Weights of a small transformer language model: a variant of Muon for these matrices, 10856 steps.
Each number is 500 + 40 x the weight over its row's rms, rounded and kept within 0 to 999. Layers, rows and columns count from 0. Numbers have three digits each. The size before them is the row's rms in percent of the matrix's.

# layer 2 MLP up, 2048x512, rms 0.178, rows 1091-1190, columns 448-511
105:478509499482530511466493547424553478414590423554453462498550533509482537559491453538516550525483538526432497579517499509493555446506549493591515549523457494556430539498514472495526494478469417
098:523510493548569478482469498446500463519524425507454569474475505555528522581502464488528536529526522483515481480492570507504496501502476465396459487583497549541502445513628507479532517536497510
104:563546439523508499495493569531528536494542475471457492535557398515562510461598468478500540503508472429478561389530444489560505511468516416466470446594498553491504471518511530459511518448485485
096:554565508536462493548525507506482482515494453548458547529514556515494508506455458463528512539460486492529479508419533494465526495420498461570506558505464486537517432435471540453476530500549503
095:525449547519566418580509462510466540596474510502580503481452529599579553451484501500463524483492534532516511534471427463499441545448483546452510456492462473511500538474446492476505465503523479
092:516464535465525495506446548494531507504504584507518530429511455519528539524524509521504491509458413410461507523510509512424572494548504510536460503501504502497508485503541425499526449499466426
096:413427477528479502477526445487432454572423507544517512493621468500446548515459509529562515454502460533458454482522571546503461522440481483544572483570500488505532456523513415476480490485523536
099:523524456474467511537545538506514485522540519506521473515480449527506537541428559445601466500574545555463469474541452458437450500491484459512478512551521425515512520394505514523555485575417449
099:488484545485507495468513407484522473487495485508452562537549483493531498494477430483531481506497498537568489460497474493558492507523515502471442546550506416505466606486512529517518582619495526
097:537523491532551518513530441590476415434486480458458439552480551537462547469516395507539437460542517531521529591432415494571469562481550480475478478560496483514512546477468492540506451562531439
101:533492507476494480529520512510484535522516514517489603472461417491519529452518536497479519475507459514480550438483494501470534520516535504520445502555480538490497566460536502592518478448521543
099:455450496453518530548586451506480488590508464393480485514536473529447455553442469519554545495470442510514486564462562539596478513537527522562510544502445513537428481468428461471486488483565494
109:490542573508543461566497558537502467493522485450587502490459466516486549448437519429495478481497502526441541560457527409478525557495452499541482575478498472520478532547443550491517492499515444
102:448435468525529533494527484464492540571503481454517541422551550429462528468475494450522487420547598533535451422516507548508500550526466453453502546468504519549445479470553488477510545522522436
102:511438502476431527524476519553482507533579453568547511511522429463568546448492491521606461436460399539534532505449465491433478540599521537418498482484455442515504568425501503532525576481536514
096:503554539514472544551535618537521499409514453557514522499452481477538502474461448496486479470520537538491455502514523490544536503492493498505466487531557479454501596482486531485526516535507450
108:490572516522580567459454570546470493526514525536548439491524454472495486446499549500518581477498522469542491488482463500581435524456516451522440505492512525509556472494527484533519542578459476
107:551544552514455538463559480521480570512497532441523529519525449522486478585545520464446536513513467507539470505460420498532465505483511556509458490477475494533589457468500422447404523512520554
104:437567559513513471492463485542492502531527424527486542532494460523517516538543555474512460479513496518458490507601496429481487517539506471494563537515464533463523443469540550494460519509554516
109:540530513503500506488434454483515477456570505514538523540514525493552456536554440465511501477465498538472501468489487511552428512479580455470483548521482474521486616527512495508447495503544547
097:518514406494558521445539448498484518522490541523526501508465492487459475498492584530488525523532442535556510607487513553521550459558438517481506449495594558514478496534498520486535520464525532
097:526590474509488539524528486452478454513520527527480498510511469478516487607474485517503500412446491545546524498487522425543441409482527483540544440506453556492549577496514460428530572541427516
102:516486464544478498551501522514496516464493502526437561521485498530477549508525459534561450535421535445562532498374539499489557402447465513435478532470467499527497549500524523462489570519540533
100:496527487597454508513542522495514520509464501547500512486472510454552492504474497489508508484544414482501557564511573515570571475547491495542468481518459557505476548511483489440477543545427472
116:462493534456499499465531536466528479521546478530450463489483562520558449483473458427541525540554467500562493472595534469473536516593478557493482477563523520433398575510584473505514548489454482
106:549575523611562491470475526498481542505552482538479484492540449517435512527487483468541482479581501522508490424495544445456533487483503508479444550569472490463573482520563438535505520509502455
108:494529477533542505537506467506482452501509500540564468530553474467445490490488521571484557506584425454575538528534563521475485519506490471534473551484501537487436552485487430541533494509516482
098:518503516530425478595487504526479519517450474548444450473572487451461490525580392546524554508490429638484579562478475559557471493495537568492512528493470542513497533465499559519470450451418483
096:508498418504493523474475488511520499489446426496475557507511518441530503457509552509533516554516452555493448533449442498456450474438499572522528469511455461553497487528500526516479434490498524
098:536466526547447459494429521464506574530532494429485521502524495509514587501519491510513503525493540480461439479550495476441496525517540559528518489591508549490440463463546474445479496495454522
099:461504491554520480543477538483525452506463490536421519537431502459543513500563515480457509483499509535471497530533530514489475490479547504503523531459495525459462473479490521509533557465484499
104:493442513546537451400552529510485431462485447506482550458468477502516481594534580486509533499516529523540478481506543438529551457457486489539488469536437526480549539448459443539496391567429445
101:480514488468487424493450502477513507548509519424465504500520456454495473520516457549461533497448489466513459423513556470543507481506476519416487490485502551472518477547493438554506439386543535
097:543451517463490473523553560543440547473485459465513559516431500448560487491443439490533551530421518439473504496515420426491507493529570515503489450503522513503478519447482475500493521495531425
095:496478573538563470510517486540504487493419437455509443515464492473425533507498549452523548519498556497465523508469458467520498474528503471448468518516529526492482560444473511445482515501562473
098:478520476478516526500454477532469526470508496556434459564500512508517496539476504441509491474499507567514516508489469490456486452393463440449431528445512436558557542409498561479472560483570490
098:530533484483507570492476513588498517452501503540531498499444499429508469437494515464464492542486558489499531576488537516533450471471453532531514488476516497529542464542512440464518523528514459
102:519496420496523444514515447499553455511520512499475523544476477490540548477435496539517535503450527503517447515428486539503485472536506457543441438524490546518497515519471459540584480461555450
096:510476483574510480509509561470483510488561541549478508501537534502521541493474474455566440575444557474552476493483514511455551529421504513436522466549504482510552504483449455449465501405533465
102:515480521581516447481484464476499522460505537420460458464509414458552459525518521515517501534520543472521530545471510528507461471441572462518481415525487479408565600435563532467531453486487489
115:483502467528439485524520510537478528553471472449424463606564499471518469462539434558481519521410507480535468505456534474526498435524426453438446508493456539475514463567455499518499529466516558
101:559447536461532576511574515464499532427534518485538459518440478563464424479562489533458552518515590515565458499456476572526551562529555515474441501482521555528486528504441503531505475438511600
099:532517451527462471471493524521481575442498513455537559529520495483463469582398457505535468452524441517456527537420513466537486444500536532484498442481513542499437508470601505471545615453461546
110:557469555491495502548497487608478495462552500522537474493459551505505463443488483470465477554494499525495555525521441511564459395482474524483546505517548547542458543479481556490512620467514462
105:507545533444491509482517520512468415473458481502548488481518424506481507491520518451462548525514478493498470479489480412578520484526532475451508491536449514563470510520514508536565430446527551
098:517443475480527480442532484583467557523520479529520499513454558557500473501478487566538472478483494504483460485491518554496541522520529538554483511425484521510424495424496472496516475543491518
092:460548471477500464447534411569519512475513465513397496597527464505456605457556462474400514505507466510515425434461488549550522504454553492487494504535541547463539534500499462528523526482519508
104:572516424496428577500548530533486410477534467495494550521514532470526521462498545534470567541451536505528470530537521510500502491510493430519481526447488541490515540490592480456491423484503497
095:537571432565519508462508468519469518508470538487521563551533502505493466544559521528505480497509508609554536548448424479506490478470490531478510486421490513425532496422544531583539531546536497
106:526585481512512545469443514570486391516550512579546523482515530478551603554570452541452537487521572550464560492500464517461498501492523485489437529522473539469463477469487444420475518459463545
103:585560577457552571439567511535484481448516528480526577463527457494470532569493464515468496488422395535565510498506474461539490457491521483527471486521492514474484555503487489476472490509480452
100:502425472525558396502601527518563507546454491526528475496515405428470519439437433517473570449481583544493571533572488464473482507553525472536575430525506495542488527493523470489497411506473419
098:467497519495440496485500526526553486417495519517427454511516517513494456516502486478609541579530460486485393538426546497437526505455452477548430562547517576460535499492459465437556571472505476
100:475460506445512591423541552540462486520507530568533550533415500474505505491465451526488477442449507520451402464515436479531517471524450386531551437547543509584441524461512484544543527469500480
097:582469478475449420515451497524476510496443486504490495490601443529535411535496553548545565482526539513551546410506455528503454497516552509438432497536503489463500556432439573516551538548568409
106:479501523499498487511428552512446457521518435535473512470454515505492515471488470535479467449483487598535513465545509423474480507509501509546528527510467545544556451488469531497401558466471533
104:460530559522486475498512471478506527500572475521563437470505528440506531535458467510555489490444430501443467539462524509477516487500494528552582505475472504550470514554541491492479511478446418
090:491498492455506490413523451506459455492471514453409519457521573458500454467418491447553440514484418560525525503475438449473508508527558444485481504471547497532403486483488464526500496479479460
093:521443460508490513466493463461433511442524496526447444511446464445512463550432588491468561499521520518487577446511486480489518546549544511501441538484495486574533440515533514541520488498513562
107:515563460496479462515494520535479449510518502509509608564474528548453554434580498455464533500487498540408528525512493487456482551478546486473481505535527430508419499509478432538522565504500564
102:445494480537577546515548493574474526437467474458515530455533473495506573426532501485501484527456508497454538512557475518462451449489486470512576455517455571525473531540543474534454563450492469
097:501481549519458482558558517532513458476537544487477474552520475470444494542481588559530520505446521419543505516489570511561523529553566536457451554530428515457440561497578449501535481474460476
115:545422550478436455464514505545481553461453518581503473536551485481437474457524518539497511515421455541432477540522566438528554402544537463511495575542455487515470479509564468538456452503481515
092:477452453475498500456462507430554477487505502475510514490510513552487564447448496601468547549507360571518476464510487491517546432500475535537483464502494461515477472544533469491509455513475371
096:443501491530492539538450445507542501393537433494503477481536500472517517490530560502538561482454467555511601484478463494527491536501468496514466561510456464509463501465459526523514547442493513
092:529515475495547471517432583446513443504572422465500439436492472532519476460490496572495495508526510511576559492522459474455471437504462539552508502526506514402559483486514471493527542495577501
113:530450549514577499502499499540550514466518483458466512485555498458474523524520519419528508518495427509482449533500553498451473563518520483543498549492478485456538526514486483481491552521469482
106:497419475466488519567525534517534517581554499489399498427529516509491500551461464517543543559457515445470533514480515547546438488475500467436505534538502518524401433440540521474501514529513499
098:472528385498539507511546493472563492497519467465523494507515515565482444490496461496458552525483471493567460469517505553539583520534510544514474564579494463536514513489451381467433473535493498
102:466520462586521399516520554531514522500449532480616498469557492464504484431480486530493510559491482499498456543563467434510487480525539556559488493494541549477457479520522460522471541523515552
099:464534490475478467518482463524471528483506466549486552503496526472480464484502512500512474381510595580518501392581502559510513500522483502488498473439440518468494533515453529552503577439534466
097:493507457488467491481432480543561527523478432539548513444516421512432504462512516508527506520477465492470494461475436479490451410497597477541499557435501538498463529454465530408495520486504497
094:478521481557464496561543480524517493490524483369491531490506550486590457469493430496469543510473445498512480518475520457465475538452475482534416467520525520485589432463449544500492387480515461
101:519495574497448504448477469524531491541541502448491495481463531524481487456529468500455500470487495482523475434454485485546561532446490450409480509505582455516536524440486471483442427456530565
095:470499541567447436452521576512494510483502465548472499614589571486575460562503600562476495512501516452606521501440472482503536498520490453481464580567534511551478459522514591445471522520484461
100:530437481488474524529515455533424476477504545474532446452469462462532419456539536519490490495479489550485450544499552456515491506517496495505488511523449540509488510477517501490456484487530477
102:443572574551546476493507522404510480498496474483517526477551517485559462579470462542463541506468511466502516469493501465464501469522525503449522492479538485483520506451537521447518484500502521
102:451593547539499550553564513477507501520524461540478499500559505497470438439534507516529430489491511564532543509508532526407486556432499487491483497410553536508525515453445483449482455570392553
101:473529525603462511552474556478478426532589443493507543511509519428543545442463489472514460523504531555399530506517483495472522504489553530520529480564471536460447571469533503526459462551584503
100:514507524471493538510488533557534469556489500479485483470502588490457452383429427538533547461412524488514455526461558517435558537540501518547483483549491495507511511529529524464540585472593571
108:483516534540462475558487509464547499564494477510515421460570508489454480443524404564436494530494559481418518561500455502483517454477559468534509516449496411478480584542475509480392418555450505
093:513442466470566526416521576540502448478512504469588491461480501539485555504534487460543469500423472511570478445532482474521471573505470517565451511448512514469525504511586499494455476520520519
091:540558447542490523474507482457515486499502553555508521516552551440575533514468485507471592527471486461459455530506469459597481551517464590511517530513519528438587529507456547464481552481538488
100:534498465529494527490447479542474549499528496553533535471507595567503516459493504493530523495475527416549488531515531399506540479489480478599535517514473559497508448542486538460407521529451479
103:511548443491511553446491542512486558489574509486504479499507527560532532503516481383519551519538442489485437550448419475477564509461498584456500495502493524523429476486477537530440465420535462
117:504523481536548557512510515525476466491506419536550489546528503480553520468516562479430545491466475454547562468468465454461501495454475476520441492458473475571499523496480478516472504488577552
097:474466487519564491515519432601427457492536546506520516543529515522481432430448465443506482509515500534525509475503511499475498467501580459564496446492537525501459511503601529453452510545538457
105:496510528465506586428416489557528525507465559567504500461532523516500596491530557505540482505609520521555462511473484474500466506515523513518571432549497540466490494422527488510492539512467498
097:481489528537475519487509502421540442484546534497494466537496526565505479524488489463498490482495449464524445502590552542437578501475539541543457546523502564535494442594462516485485468523440528
105:460535459496456562466480526565442548513496439534548502539514508517537419581548564474462536503488467508489503531499489537529470449560516500597511510476523435495480514473430525542536619596559550
097:502574519463505498515530472522512479541476441460531474512553467437506535513564521488574530529539425495557498556450481585505513399478540454493509491532442470461439509549511456480500496586496419
103:489487520479544512549524516542435530509514421432394495461507551539405513491479455518538517487519517531553479523484519438514512480526503572500479468545460527481533531441424519515529494476451492
098:588535513541515552459548507580446540443492533505518491504536559509554499483576517538510537539476371512467445493534428511496545531480513467426431586473491502492489452460529522493566456535481473
100:460518451473474522510492454541472496517512460500542559504506512492527531480481556480435571451480500476448521523476452470517470487535504556519497502547597455511535504480491495441530508470471486
096:452568537505559515502456609517498468511540510522479500520434561465564554499533524493470503491511534461501419444458524525446404450468562494559534503492500599531485527540484472506596459511483470
095:503529506534492429453575378517480535447552500574451522489491498507500580517457486534486524582456474560562487464433508448583471473489487409520524510547506472526450483491516526534467408489573489
093:516516503573471503488498502554536449454580439489590529553525489463541458516483476535482462451541483572526524537552505465542478521488466449460500558497498559400515523500410568486493566479473509
096:496511508492547586535497487485484569489508504466572547513491528503478527596501463533568560487505553465492488436463522451460457554498582494485513463493490563523546413431526434476506496518552536
109:524516455473465519432461473557469553501546511546477502525504530461470427482565491474501457528481511579436476504465576518512450430512489549502520423441517513488481489547512511494549578489561434
099:514476512510516429488502614551457499589577519483479440522513480415488486536525512487455565480468455559462457561499532420520456490503512462511531511487487427519514516496505527482464463440477543